Each number is 128 + 32 x the weight over its row's rms, rounded and kept within 0 to 255. Layers, rows and columns count from 0. Numbers have three digits each. The size before them is the row's rms in percent of the matrix's.

# up: layer 7 MLP up, 1024x128, rms 0.0962, rows 564-663, columns 64-127
# down: layer 7 MLP down (transposed), 1024x128, rms 0.0951, rows 564-663, columns 64-127
up564 042:146133168169169130100083055135141162167198145078180059134108118109107129120092148118106077151090127109175169119109152112119111090097138177088131163103151137067152125091135167118168106135067195
down564 031:153129151169091175154056122151110118066115148113092145136079140144132077166180093187125112116116137150087133062167111168095150102141131155138210139160138058142128089116135110143153115125106147
up565 102:074145157162188111066081159069090146174145179059113121122179124156086100107113158116145082146155132126108179122120188116111133100100111188102128186144152091129142116084111113103164143208109158
down565 093:151133131110100124046079102189165157076137148166111172214115147113095174073124085097080148148169145130173090091115113162091124145137125071141102125195109140118116175154084070137193129125114177
up566 098:101178109156075077141158122164119116157138114129164100168149146120133105129082104153151159154118105184167138142177186116148107132149133139146145111091124174133120152056132138081139126146192120
down566 091:183133181143119081097147141174203085187085152139150071090158146189140150140093162146117041127156103087145117123057107133153127142107151123108147208094138119147124151108078122143108062133136125
up567 103:097130188081123203097136127135135141152144123118137094144163100155117078173115166107147105135151122162073171118146142188128137121158132119154156119078154160101147154106128115127152137132118123
down567 097:132136106100154094164063176176154082101106153057116103074083066176150127190120140138173158108161109116143119151087112146115139138102087117125117185174125112130089116187099150094138156128110094
up568 088:135104154088119157149153117062170086144142071083179111075135123142123122119091142130150091126086121095162135121140166107117160190066132086130124146160104107129182079164084142158170145141115196
down568 087:091084176144119120153115155168141071157060103158093105075089055124088130183127116085120127148117091104105056163112091140140103101123163102118134105113150172152092106104091110168129108111126058
up569 097:124117095104128125124134148123118159115188120148222096092142164086129104121125156104133088138112130159203108134056168104147144145116165078118129086175130156118139168122124137078158096088167114
down569 109:108114136109153154084124135188110203173182133184133075144090091125166168100119172148155099149095135103116187159156123065109160117149133133088047163142141144161113152112080174137109072164097151
up570 108:181170120045146089128152125098112148104149128155189116095208134103149141223088175110081112186104149109103168087123111147114136102186141133067118140126140127115174086121146137123192110155141130
down570 119:117179148105102138136131160168124147171154101107160168128115091150075124156162117106114154168110071077109102169167163183155137109101074135177115144107153078113152170127166130172139149136092101
up571 105:120129115120148179138106114141117160127128149134146129129128087077124115086158124051102087137116089139110189167063161140093095128130078147135138117087136153138167170177103197061130063132122118
down571 097:073148119144107128128145137134120110154096157128144104151156134170170057156085088126148169128180105058136128080155090105118135086084102122158117078161129064151145153118180189101085122098176167
up572 037:116162120180134132129162092100144177165187133063165100129119163122116126146090154122120061169073110107112128110166152148080115068144110125084090128117146141085203168177109185134120068194125160
down572 022:152072139172178154066102087083121133107114158152076097151195150120130197147147132101162101157125132081117148074125164145136176098141143099092156160098117167053140136175132147134136071178115139
up573 095:153163130128156097158162121138167102170108127102154082128190087159072076112120163210105134132114092139111083129053145112074171144142180111138138153106122088090140120084119132140115179123183161
down573 087:110107088074084127117106088104127199115201151177138138145117156144105135175141089060155065140125106117142175095132080131167138130175099176108158161150148138146179181175121152136162054186153106
up574 148:168114122104093144111083109138075143116138107110122101056116134074181110113108150138115123152137112153098127170052129136095131102102110160117138152167079125054171132191155150064196072146070176
down574 156:186082138098106104151173148084070161104126140156081152121122120087152145128097128143158123133164097062109102132131168114096131132122058111146115073112117162109113118106182137082197125172126151
up575 135:094124154159207146118080169130080187173159222124124104147121127168073131071106152049138102126158153108130151097159142119123132118054094179143087154132139101136159137126169112120125144112060136
down575 118:142150170072106117074103108147095127123119149137101136195150150110081176086103136117083097138127179107131081048099150128098155152144094172141086118200152079107178141126122099106155165167148158
up576 116:158129108062134117048120117116062173115140108092125059147138111062151094129085138160110097112073104129136128149098122136084122132108109123153199081141130130117163155195139148135153113142139134
down576 112:144113124172103202142102209152191123144132099130097123117089116135128163146144145148123178147175160121098120121127161079168116116114191126092091202142124157098095100066136140136154090122111107
up577 093:140166113133151115095075110140163161170140170109137119071135136107138093151034137155183134110184099117131098149085193108131174120132181138097141142052126098111160109123091160129122090115103126
down577 083:169074119148125120166165136092090088118084098095124086181149061135132133114188118116126143149112179130081137112119081128084133074100134130109143122137111128162121175117107127079091120124133163
up578 111:113113124122155150106119184111139156116180165106156131172192145115106086096114160105146130121143101140116109181089174156055128109087075150076088177145123122152145138104103140090131123144114110
down578 122:122166145072126185176123111115103169138116139144151128134094139159125104087157061108084144091163128120131159112123122106148108112113106127123126106158132135064128116133174076145128197111181037
up579 110:101141151131142104127133182098121165122164129111145117093165087158140124200155145069142141159100179088159117166179166103106087141136136092149143139122152124155184168133104156126126171090125137
down579 116:155073071154085116166154132119147116175121090100073168071133123196146135102116156172095089122142095097116063129161054107168191120132102094120063112061140114169094097121148170162091162164129109
up580 111:116123176156171107139162115139114144143141212100125139142121128137180056163088172162150128135093123157115150129101169119093108138062140126123083188097145117076163121100052124071150110201116189
down580 110:104142070123103129129140195125087171200137123124146145159098129207123142084108112152108141147140108081087130117202140126122137112122079134088155141153106145183110083148157140072127140136190110
up581 113:094121143077180140119082125059105187132141142103122117120110136071108130135151129155097132130095140147120173111066132046149067062116152158154124072140126140083137155106173153082182042120153139
down581 110:157104128205086119094093173114047067148100070132107149134143118162101117121166157138127135130157129132161126119153073098157107113182121087086111190126114141223124123111130075144129125134181135
up582 057:159147174088131132097168084140119146169194116107180097141129105107105131106134191092127081134103083164127143165166136193158055137062103155130129100103111129129171170155087174061193115140122145
down582 053:144092081131146112119116155146075142122166141173164079157068081116199077108140125139131108061110191113104138123152053139144126138134116115202104138091100122176132097111120149102119132171117107
up583 099:098118144144145150119127087137153093190131131122098083112192167130137087106121123101128114139118130142137079116133167148146160209142199198153192157117132142082140118130146110137170110141119191
down583 090:127120123146116119165130209067160184119155151149201196128090086177096146100107115105160127148120118109123194132124094097121103068125089058128074092153118130166142128117121179126115162134116073
up584 107:169065166149138091089108116109061130093126117084144092170200120111121075131104199147169141145080113110137135141088124097058167169123099101175094088075142057157188132128121134103101117118104170
down584 099:091171121102174162160095165120183113120113153185134137123061148129126142127093064057151123158113150070114108141152188148148110090123116176132197182141119105099111083145096102141164077151133130
up585 042:111142169127170125078150109140102121150186123114179100089124148153135101138092179094199073184103148111141184143125155141108084065133135140132097175091145143106153147131108155124173120149159135
down585 028:138121137185082128181158117197095097107137135111142138166129122132133108140167072196088207119135110105133146107156107145154135155117180117115099099074160069187134151111115144138161123078141130
up586 115:177114162118124138119107035167093129083135081128177109099093082109065104189131101167108125140063139122177174171111143153077125144174086108122081149124102135108159145112122148073189120104104123
down586 102:146133143172130133117142082094154000117024118122106127132124157113075090106156162120118125139147176129109158117173187129056136182130150159133126165078127143091186126098088061148120134117129123
up587 104:144046155145230169093162106111116094101127099143135089112142145167101124134118149136160131159158165074145139185146145094197187106082165169158171210076132166142079066104114147138119161161113154
down587 101:108116147124101104107128135122129135151111123094150147123119141130115111109103162151100091129102129158063106107100136099051156131137104095071091086113169101108217135186158154070127067150175128
up588 112:186137108100137106148095114137090130120149153144102104146173156111124120151155129146115067136109066082121114157088187148132146102110094143155114143136110177101194136101134127096109106097131117
down588 116:162110149150146146119113121164144126110187143065080178089089151091125138109143113182094165082122117123070097082147166194171131167110101095082150136163130141127091095094097143191124094080157067
up589 110:064166145121139158139115079114095121158174068127124102110138095119127106135159173092125085137127093155139146099132174111151127136167108113110182084131156176107121155123133127086114085092157131
down589 125:127120078100130083155083144202112113125127151072132164180166133132167080119134154126138143117098168133121111173161171159074093123121118157093146119152126114117130160109176089134123145135149108
up590 106:117079125090171168085098092103152132176144178148118123109090040113060189086120121128074139130128094108104123126118133153133116160107110127127124093111138071044130203114124128104125116092126161
down590 096:116166040116107095129141100085179164107113118126134133180120147139191097140224139089083133098078127152161103150158055153157114115170108142092099076115100113159116113101123149148111151079104099
up591 104:193076163132132133097138110127165133115179094134150138110081165067128115158110174091112114161110073164094183114146185131109118109084078127124118144130075143131186146106080123122131116112100174
down591 115:113121107154127144101097069140147167130147094141142175157134174131086107139117176132080132119130159103096160162080088068109148165104182117186157104120110151139189141153115180146110200127144109
up592 104:086138148153147112135136109194222138112138138109116107099115119142140100193116155115163089146152183091160120135108182125112143129181158158132199119131127081119150096131154114116123126180132147
down592 091:120084147108111138118092115122060117117162125149138171185149125137117077075173100129058186114139084124181138090121104122168138137111132099109049178128150134120128200140139159124175097115142137
up593 110:117058125139134072156128105084178110138144094101100119152167103104112129142094119137129104164138072095143124141106126094127193119150176093067097208119109117122120115157152160134088112166095204
down593 098:089190158091124126065160148180124146161079133122159135116136186080159129119115157071123111148115080110075130198147122146115067095099083156139164124170130149114181157086165151071147068084116089
up594 107:058122179093145126134139124111119190102186153118130125117114160161091123065189105079094091142096082178161144087136120114165124112094124106134165113058088105133176127134082140132129134122157121
down594 112:148110130123112107137170119144154068142069129126086113149190097136170151141113100122097101141079101110066059147121159131104129075124152165104102156112150119068148139136159106189092124151166096
up595 100:101165132097153121171130073091120148157158114137173089080135116148106100163110134149100103187110147125167142130099143085099153139150089114087133156093083080122096200077143130065127123088111170
down595 110:089146054096100121178126143102146195108149097083073165136101165140114084170147134119151114161179137126118154151094184109117093132126106107220065130147085111119136120087111159080093203141123026
up596 096:155158075137171087094131107152126121123172078059166058095140102132167081097125168156097100138184147169184160094071119141109219138104103155111117172168099109117133172126140126158090108139134109
down596 080:159146204110064154129146134056127111115094124174139167128124152157149105089123150125110133114140182150173106162159161195103105168154139074175098095147115159161105121083143125099169164172168125
up597 097:174101125134099083061136161128113109098160107104121076122109165104134080148139140139086120184104144115136132073156156179120081142077200149120107135127162111126118103089112159144181126134115206
down597 097:158192172160187110161121100176114157096111132127129160113163129096111149147135168153162096085082097140131058155130095133168160132114100134119178125132125127081159123213060122132041085125111052
up598 123:123151205097104177117110099125111161108147082106150116130156179121132122182134100103161127159072127142115188111141162088061095137140127122067194089089100151125107132134144193062106142130072108
down598 136:113186137132099149119128147164131099131147111137103178172169095134132086099119102171130111148062124171114081132111066166085143166142113106174173053154153141106192158128147053154182109116146116
up599 089:113046148169127084136146143153144059082081158156164127133136150115060088151137110122172125127096130088141121061155128089104144105133111112086118167196159152151062086120163108177109152139144207
down599 088:131151120078080188124140133133138185116197089076170081142156140121139165143148187134054105227122107149117143144111140144100121174150131143126118135134093137119204180162110197056151076134117109
up600 108:199148106121194121113128060104094154148150122115106090121125149112143123167120198112167104218092128170161132157122119138100088138110088127117124126141150113058129183118081136111128116152107131
down600 110:088161156129129106115092151142076155105149132200103161152205121142101089091154098170100119184132150080185079131137132121130163044117150113169126146132110129195134123157141143145126113167125117
up601 098:186101117146179107141133121143115129062168110149118100130138090118185149125121115136115070121166137128124107211095213143134160212095102137113080190140183114073145162056116109116114096148126121
down601 096:126180109110104133095090170099148133108169113119190130162174103037146067117159083106126157157118094179151124116149158171105121129152160154112110190115104144158124150140046133107117131140133196
up602 116:176108114165135170099131095112139133143150129136135099131108169166076162117180198137088096168106135148136220066178131120180096101086143166127122141077147140123101187100144162108120070175123147
down602 122:143137100181142112099104088123134133144153124180131115154134115163105126159167168157097157149191114127140181183157111188032117150147121110093126143086132094112200107050147105125153095115130130
up603 103:146156153150162080156194159130182187114139089125139088106146163092153151143139114122138135171127163125093166096130125144135106133139086195094089094181173148085132176127129140126141113187100119
down603 104:144113135134150174154126111115039137094223079094088113199129156145109110101133157125126097135092112153113114182151134121123100101158108078153084114101152117079131130113078159038074176145120167
up604 115:153038119086127147139144079172065152137134102177152126110187151055164103173075135114175122175101130144149136184067186121081178066138171124149159117146087143103155195186125128096146090164081110
down604 118:127190174135131145128134118156183111122112087144100084128132117159175137163120143085145091092116100147129123104126155157066083109091123122131152122141157081112057115176163072115134124102159087
up605 116:164136140134155101144102144129109137128143150183116076134122167051157142080160156132181107152167135143103160090059141134140099110129116140132103098061178149092169194129099188102144090122117138
down605 122:115119084133108136205180119097076162045158162133142144140126140131119111212107174105131079109096130131174121101127112121159101146179151163137171104125216149129120093163124105108187166157127096
up606 090:176143127100122120124098107115098197170155120132105105124095115124147165114158153087119124164128149123093137120197160109157085175119102153099125154071093162127103161169126097146153125135089167
down606 082:110205167111105109136164143146090189145125112149095141100101108171087095114091142156134132139151181152121109129050067128109148161136156116154102140105164101103138118118139107141124157130140108
up607 095:146107137162094122109153115121137140127132072075182137083197090079118153168149123108142115166098120109161195139105187118131070115180119125147144108175088112149113130141112116055111099150138125
down607 088:068111154160193145151081139129151115033049113107088107077131091114120083170158179125142103129062147154202077100131080118104133110137063146122161131113178074121136135145115104127121127128127096
up608 097:168066144141126116150145057074127187106154051126140048088123134128157162147114155153101063142092113127139146105104190171079128106146143081135150136085092126098122225093121118158112097119156156
down608 089:163113064102116193170086192073105191170187110180135116109108084139156117109122177071112129085135112140120117197092168162163114179158174078126196054158129149132145168165134154059165131089191120
up609 105:109110126143146133137058145090056116149147131068159112057100071109184137177105218144077096168090120156113145093129177121132119104130085123131151118141177162098203165097125106115140143123081177
down609 112:150131172132097175106149108167184160187130147116094132141104192133072137104134128202078163146099144120073088125152127114105137115096124131114099090128121080063155106116130112162123120123146108
up610 098:136149134161194172144144136090156174104167148143138118073119152089145169125156135118074105146115173084119194159102142113138089111106159073141146105131176144147130155085135159094174105154129153
down610 090:130055123046127098085121171080071172143185141102162141134119105126124157081099152134153146129134142119120155112127123089075142136114062137136125083127128138098153118135152148119097179119075068
up611 121:177096076128151123157095103149098121151146134128155122076181080158153112119144123121139148172179064091149111139114159120094146072129152125126154178086084110106123159088096185145183089149119165
down611 119:083154162084126177145137180074062156089166201121128146180143102156107114099115099133109159143144094092144096143173089082100123174085070191125122106140122109110153162081142145131134164073171134
up612 116:091077122144154151070107090154124127105175138058164080125184139097087127114200161130108114169074164127150171136141150098157152112076108129163106176152152175102113156170099154111159141095076118
down612 129:094090196128136126128141059130140142141131076193146122118073121153127121178162114108143145143081136129151116094152094110100147093148122173151183099130166098083200145118147091122149150144103189
up613 110:152132139105094100114122109166176100122149096082156114115140107127148122153097140134100103136131047088144161101120116141099144154144112122144101118114110115143226168147141154144106102145131163
down613 121:122102167127111164141160162127116165109172149188145179072087149073117094097226113136102156128097180163112124174144135165169126052081159163140138172108098104104154135144174096142105126145111122
up614 098:130100124136129116060132081186123125146122115100184078106152097059124115128123160096090125138047117082132126122149098131108118165122093105075081134157113142108098172059149132118132120168114166
down614 089:109166158082093112149154081168109097135107120136103125156104134132140122101125104131160089153046115113112097198089126170094046092069127172104186082157192090159119117122095084144206086100128086
up615 087:193130116139120160131118130096196110124143111111104099098116168084123129086130146076058109191145057113143152125066137128135116148170119105141190161077124170121204108108089135094113115174153135
down615 082:154140176154129114087123105161079020062055177107095107177152107115168106170154132186137143065121142170114105139141074146126165124142103112121068151168164136099138116092166080126122088110158206
up616 107:116113121135151117094061141168161156094156159064154112138099164067121129166135143116078074123112106134126143151117121105153118104115093106105151138128127153077145156156075126128142077143143153
down616 110:067098115085081082093093037098135183145183142197095117130117138107173132117098184174105094190144167084128096146157149096083078177129112121165120122158127163141130149162194122127190197151129120
up617 117:129130108126190155111117167108099158109169092106148101075119189133139114130129132113085096160166093192107209130069146166114205145112073117153145101144127121095164208120119137126161083136114152
down617 136:120150180186153126104144070129163074100175131111163146167194135113085149148193172095153153169070148114111173122106100107138141115174114114121097148056183120163198150184147125160137140142076065
up618 102:154181124099199138131100155127143150083133054118089131082121138096114096118170106151096106176120118137156121139102183118179163074111102123154081115102106122131123136159118113134085135130096094
down618 103:092118200149114123151113116096101138179141142110087050098054116142071128160174122136131089093149065105101139092112184120087176163085159190116167130128123134130160132078157138144209109152166132
up619 110:116137176165166143128118181133090143116187054133119141108136148058120110097164136171126151231170161102106125105137118160140138118141142134131126124122108145119105107159195185078119081149167125
down619 114:148089128120158164097105048174192159112169168137117067080183059118171118158173111123095080161140124101091168147120165124138128097159105099130131153108117137100160088067097121135120086078122166
up620 106:103116148075148152163109167107131176109131148094169074129115096099093112146156151114102122132118099101125165119085128123118118095152154182143070093115107136121113190070131159080180122113108130
down620 106:127155127127095156158130149116111128152087138176172160155124093128108140087182118123100122099120096149151118127143117140122123091148113081158114104178100137184136120159136200114146162087137106
up621 112:091165142084085078124184147169095186097156082077114141125151109145154122107115152192170121178166147138163215170095151123115149067090089109141150105106134117078129129083174145069112132093118093
down621 113:153153127152076110186116134127150128152121175098079106153115132172073064083153081188089106106134123161109116120113139144112123081109128150162163147178112172071155157134131135125135130104118096
up622 103:191145128157171110129115091107146137101145110087121086078098162155146098099120154165106068199132113148165127148078129080124146141125092125148102144166192157099141171121083131087113063166173122
down622 104:108124125147113144147154145107074083126129147128045118162204100144096125070160075071156134073150182108146077112113166156087126127153126123142084112089094105109123143117134114102172216135144181
up623 039:101124164153161185131134124079128157144234115079171101098181110101153170126082158083133042170116157118117188136107158107141119102112146150084144131129124112079171154079121139116139099185147154
down623 030:117038095119124111156141112149142125107121126163127138174131130163159166137206140187066159115173126146074116143141092108116125165147089171089108135102172084199095087084135122123052147067093136
up624 115:144088131146178121103133108080067136131144107066104092117163137056074137121076178144123089152062146217145144142128128095099149141103097117117079051153165132056119123087153127114138125162074201
down624 118:140128130138158133142079139144158116089087071152180067106110144177131064150155145141149154153113096073145142119110091117123077089139152173159156074163109114133184145109089138122182176064075103
up625 108:187130130109101169147153071065137163157135194088176088089094143114143166124115179103106146137116146081159153117091131103131049145154126103113160137117159133122117164100115181071121104116143103
down625 102:087114101138141140143136135198100163175109143196098071118149110186099141159096114146119125115130098137075135137143113130100123188114079167133159139157103120192077119151116156071117186087137155
up626 115:088085141071108145144098096161131141111170131147126093101168111062098156141138148130104151186172130109123156137057157127121166080125133081074099137089119152138143130163123220055163130108101146
down626 128:113040098109147161175169156127050140183168111097123122100133091118172134136128145092161172129143092118190078084165111145128135134110135136151116097126056141131161165126100141094180163110109083
up627 098:192130135112110088111118168036068160169140099087141081088120156081116139092169179146136081162140123119132133130122135171145180174107132125113131117143116127082157108128154122121116133119124153
down627 092:144135163116149149126089097116137130147108147138096140144149083161121103137151094089151093053158163124114118099135121168138100180153110160125127108122143097149143094115095076163120191132061108
up628 092:100090171152157148076121127158114112141137161107148124158111107199093192079133120138128102156191143094148123150177141125163137125079150141083140110130141156101085153157139176125166110128172147
down628 087:189156126093110130118112141106116170102189122149153095117140149113115126161111094139070183071168151138111121110093145116127115066195163137167107136090066116106120128119132172103166193140158077
up629 121:092103165149120061085197094141105124188145120063175102159150124147131090109132142133107106149062096143127161070144126115099113087072159174059189108086102189116154106159190124078139111158144155
down629 119:157145167078077190120124145101166151131191176191062162124108111126131195135101152083131134139115116115104091124110074100141128113146079136148084136121084071152147148133149080124141127085107121
up630 095:096118147155148090121130087162129068127098153119186126058192171195142122190177172082156147153165067184167100103108154184130098142027071105121119184125104137131160143106083112126123135055070165
down630 089:150118093042099164108106110120150151131174122101146151159058072092135147139106113124085135121128149084095159161121089095097123103227109150116173070137127110103137181147150144151104127151205111
up631 101:094118145090110087078197155118109122105155158141228089145138146120090105155099114139108097149023157116094132120125137098114158149088184114090126133123101171091147101160190152065123109143136165
down631 104:127055160176146123176156085092067144131074096102132110160070135150108099172150122144160129189155167148155108128140150110149138173214120205177128151088146096152102107093090125116195108148114169
up632 089:195118159095130104121192117147103114121227185106160109107156166098174144135141179154114089152123081167124154170157131107090149118083124153084144151149093158065171148155108134101179095107078134
down632 094:065113149112087098097115139153158162127155084155110140111057129215062119079157109171132127114094114163154189087072132103096126176135103099112159174121118173127083142117133117117151180128164092
up633 108:171177126065135181123099139127150159115140162110158085079082129099133123165060115119142108188094099211125138102149140104070093112189179128114112168103100167053128140126175128067090107151152149
down633 109:153141103145178091115119106194152112119112129153136111088137118089121158117054092194177100128134142146117153110100041149132155159134106121181125154127135106170144135123077152122180073133115110
up634 066:083143154145147125081133143130088111117230174112142089106163081199143114180130141107144123159092100157204123154104154133073138159095129140119085153101115126111145104116116165143120131114127132
down634 060:153092121195148089104173072098126083121026051091140161075117073126104085156146100165063097143136134158094094129121096126131078136116089061126152116182125072152072141071130136120136110158090168
up635 120:132148145179102094092107072166078130154116174134151085140115125135113092108119143117095138150112113175161094151101141213108092146062102148057089181106135124081137158111154176111191116132121171
down635 124:086141122115078124164133135123162163148134143159089158187150093176166134077110099176110134135170080122077138173093181121043169099129118141128155106130111158134172129144099124094119130133183128
up636 106:148144112089167126087190085163115136152152106130163129106140175102172130202092117065101101132172085056176117097114152156132124081126092115173197114156124129133183106164116147104129086164120128
down636 093:114131176093155149156114120150100145121108137144131103167115090150109164094132083111162122148111151127149093138168146115094167137121112130119149137170076100074132135091154086070075095128113199
up637 115:166122144073132127129119111158135134129153149082116101092152155138131081150147173161158108127114129085138175146067143181090146109145102144072110089157077143069148171142078120056148102169130150
down637 124:164051111115113103103098120080120160135208126127100132183101103170102103146114119115095121128164148151194154196154135145145051152132193156117110127130124155108154141123128149070101143101145216
up638 033:127100171101156159108161089112112172112152141136144057146178127106098086181079200131151081160132133140120163143119159168109099092109147143109161134134144120106175146158105170111147087118083151
down638 010:057109150094138119115108127149117132115146125137157096174155151117088099090163112100145124082128178163075075155125093126126109147194126096087090126140063132115175119062168130112099149161126164
up639 108:153109117136135058082162135150134210155182079073128110120124119151097117092141143165126116151081072116125108085058140155088106151189163136143085129136092140113155118124144133116122087207162147
down639 103:085068161073106147142129116105143126095094192108112134146103149082150076129108156160091151125153091162112101162110114156122096137043097097169141094151136099134139171134136147130158186079151119
up640 034:111142140079165126124087122149141145169189125127143084096135130153122084108103141141143065208131090094132138165086166136086147088131093206110123136062117138069164164144155177103157104134132168
down640 019:108121168138113158175099156156121131094148147089066147083114125099115177157163090158089113057127202198141163163157151120124109136086141125156137140175118101126144099128093135142098161159154160
up641 098:163164156154134110100132123150107148123182164136105122076172112093188107173118124118124078213100115119135100165109156096110083163111089133151080085143092136104161135179154157080152118115129141
down641 093:145140136151107191107103157151175075070151173120095095127143132158161130108089129110102125169148225149136093170148166145151101166100069104130107116177108134111102147127149142114103130074144198
up642 034:087120197095180143140119094110128213170180146085131105101138102175130158143096159119101028171114046130125176151138161109088134059168128126112134144101141161092122130136083139111148115140108159
down642 018:137142129108184081080100200097115119088126153103104184147139135048142117109104118154165117129184107045141144097176122114152129123176163119185087089092104180107155140183095120146089149134111106
up643 094:158150156131139078155117112089109152157158130144135094158113131152071025133108123133159120174120122157134172100080156128140086100152149191051126111093075123111166102160162127124198105108076170
down643 092:118142196127140171162163122175147143109165095114157160123180138175120133129140178101108125127083102144143124116148108062127120039181148134183141152113149160110174155087128103153097103128127090
up644 127:095118167137193108162145098105130129185160207089141033112123116179108120095154153070086091151156074116119150132100147125101179167118121132173183101107123151151121154143176137111102128113117194
down644 138:132217152142085146118116080124116143139168153159103115158185153130075123059118123146116123134077085054137155087118097139137128113093081140139133190161175114072187179162109087166133125103129133
up645 097:114152154107182122133113114141043117127124104155144125178144134072125131089116129117135097182137113158101159121087170174147144095128096124119161140074141123084141162158082150130157119148101106
down645 097:127186124126117095109148139120116155058134172116107133141146130119075145147120121139143183143109149177203137118139150132129093170131127143176147087152149075107147109165113120160156139137058110
up646 129:176122185102087128073137104162115170132206170091121087152099130133159110114051150084119109134097093117108180126060126108091121123157108153067130102144130093140173121101134141157145113183114149
down646 167:150137135127145083098121100129098164094158153137119164103139098105110084133097136083148103123125137115107131113090032122172164138154118135163116126113121131082145112119156091168214104126137129
up647 105:099114123104108113134135126161137100151115115124137100077145176126159067134106134159130125160160159122140160192140156102123110144115098117049117163153094135091144157158144180041084048142138184
down647 106:099125156144136150128146133101105170145202159127192144142132114164110153080167169147137098191163089126133140159141082136078119077137136152158110103099125120115163114169163169099164169125151098
up648 096:135144089123112089123154110135085125133149152114097120051094147133163051124073170109112135187142101196168146129051136121075131092135118142079103113124120139073153130085134137057102129151158131
down648 091:140111152175153142098120112163135066137151080169155137163207123146156144149085106126124155109169138144131126103146134134162166142050097091066135068131137095145108151142085195092133143138111070
up649 087:136131150111106180112095138096151126123180120129174105144177098097157144097114142137156093145125165036151151197143180132102088123167079085164119167175094117142209117102121159141160133129093166
down649 090:178128060067152184159144174118095171147154176171205125139062096091116110112117134212168177098124134133124148124172127113109122099129095095146071098138134137177103087096099129123095150119082155
up650 107:134086131212155129125090132180112129158132094115165121134127054139171136174137121180160115157125075132141145094162178149111104079100096155077080212085058114148124121162126149127122102095105133
down650 092:092195141085095114117131130110098137101115139080135128056123196101112110137121138136073093112073214151161172123153126166107144129159115120185124080177134165102118163117137129135076121140126116
up651 036:103082184140199132097131094141098165125134130099166093126136120115078113124109179103132065183138099134130152124124167137135079092151122166118128158102110156101181127109106106085148103162130179
down651 028:120102156197162139128083099177075080107079148190183179110148144167081128164162129140163118118164139083148090119134130135167165068144122089112080140157160106161106129136088122140132109122135165
up652 111:158163158166159140118100134145085142155156129170186126121115119116059130111142127141110142138146085102159143102153127147139163120125113109087152147103149124125136155073147225132201126103144130
down652 111:113104083168079125115124097150093124137137120106145246157175123120063126101150108170072125141131110172118157195138082177098132069124143138113143109133125139113129149123121177132153124091162131
up653 109:135124118104122115085096116118109119112144117091124125079123109074155141148157190123130059138152186165131172101109175123113151094093095140103157122103163146059099199096142112053093083154099115
down653 111:125122094159153099149078203125073069125126115142164182108161162128095161130095102155189143103110105151146127140105191121197091111111108173110131090143159139197099086110122097152115173139130089
up654 089:129149142157134133132147154057122112113150107133114087148145126069075098119128199049106088113090155140137129166161165111156104207163131112113074133069136165099118113127084119141139119134132148
down654 088:143146136158144130064148178102118118137116129129173120105101137103132151161123146117144088174156082121161176098120156175192183164125119116122071178161116161146117091121058163142108119157073188
up655 086:076121164170155123080097128151169147111145155098167088157154132111079115097116146129125107163104077106147127108143123083115164190132127103082156198091119140122154139160184138169154170142129132
down655 090:165114140132124139135176115139089105179131140083060190182138092165113111168140133123120131102127086182129115171159117167094155060098147080169091110167139145129109115078123097138093070094160151
up656 123:137142171116123102143088109110123161186161158114099055078104106137146161136139138136153054166138132186147203096153135107198171133092107129111113159122125102109174139118078124113127094138079255
down656 137:069095119087186083111092141105088145139103115094090142090157130135093089147179142160144125116151057090167105096150081050140158078157149106156099105143116154132133142127147126120131090170151131
up657 094:117131145079105102123143121137115145163140164130113122148113160155094096123156122091170054131124079146131131114145173101167075112154171131118112131120186145154198111109106114156084108111089211
down657 091:108101188090152143125173100109090079146106134126086110085187124129185122155104168099118095166115166176118081172131099148061135118078122137110141148115167138098098080147149126082122143170157109
up658 108:141134140093182107161096177081101128086156170048149127088117188115120144139078152105107131236133136140101122146149155068144151126164100137180095164092107129103151116112141144102132121130153101
down658 113:156115096159115122123151060180140135143160102158120156128169103120089137196141148189191095107130127085137164175163094152116156127051103124096111129076128134141071137172123136109124128104159134
up659 098:181135163170127190112142103140117098140129185129158102081132106123142187112086154153110112156104113175099114113156140152115113109166119107158210133169128095139118128109083156138131112150147212
down659 084:118183151143101115144091134124098152129148125132149208197098097144189094092146130123103127116169128082176124082158138114135135158102071120121071071096140097099140184127147121166134146134117085
up660 066:121123132102134107158082138077094179134156121068106132100143105101087093168122157095128035117080104120100130193065122128121146125185131112130099127140103169106125139116076197113124141079126142
down660 066:122128165121141097131116104185146164162144044180115043135055110135137157134157091110129100124159138110129157076146058092086118187122119120148117076140158051155123171135188128140154167099104109
up661 098:159100105074078157085052147081177169091189165142162123094141201116096182137139132130148123152195089061139152153095189094117142116119118166113099110131098165137134140113130162136100116141152121
down661 095:099130104173095103107118137125052060112072102144131120124111137132148123051135116130086189130067095091137129139163134116151087154143150078176090048143167122139127115123108182164152174126130076
up662 098:159094160058105119132139129092128146112161102120129130080125176120151116147099126145095098147139084116083255142120164143143133140048108188102083139085157174116114126133103164087168127097142116
down662 090:109123129096151151164119129091163146148136146108149152135080087094122157038173106106134160097149159125122061104150142071130116148175129130143148140169141115102117163053137194074124172120173063
up663 100:119044188172157159109123141097116142187150116120136111136124121121092102119140135092137064158080103121143143076194183103146124104061125157102111074119095176107177086100137136132138120151118187
down663 086:100134107111148128152127151169127104165086220144124171132109110160170150116098149116183100116200158156129069091075126168125107139150148144164108150132164097146093133144107095086144176141175156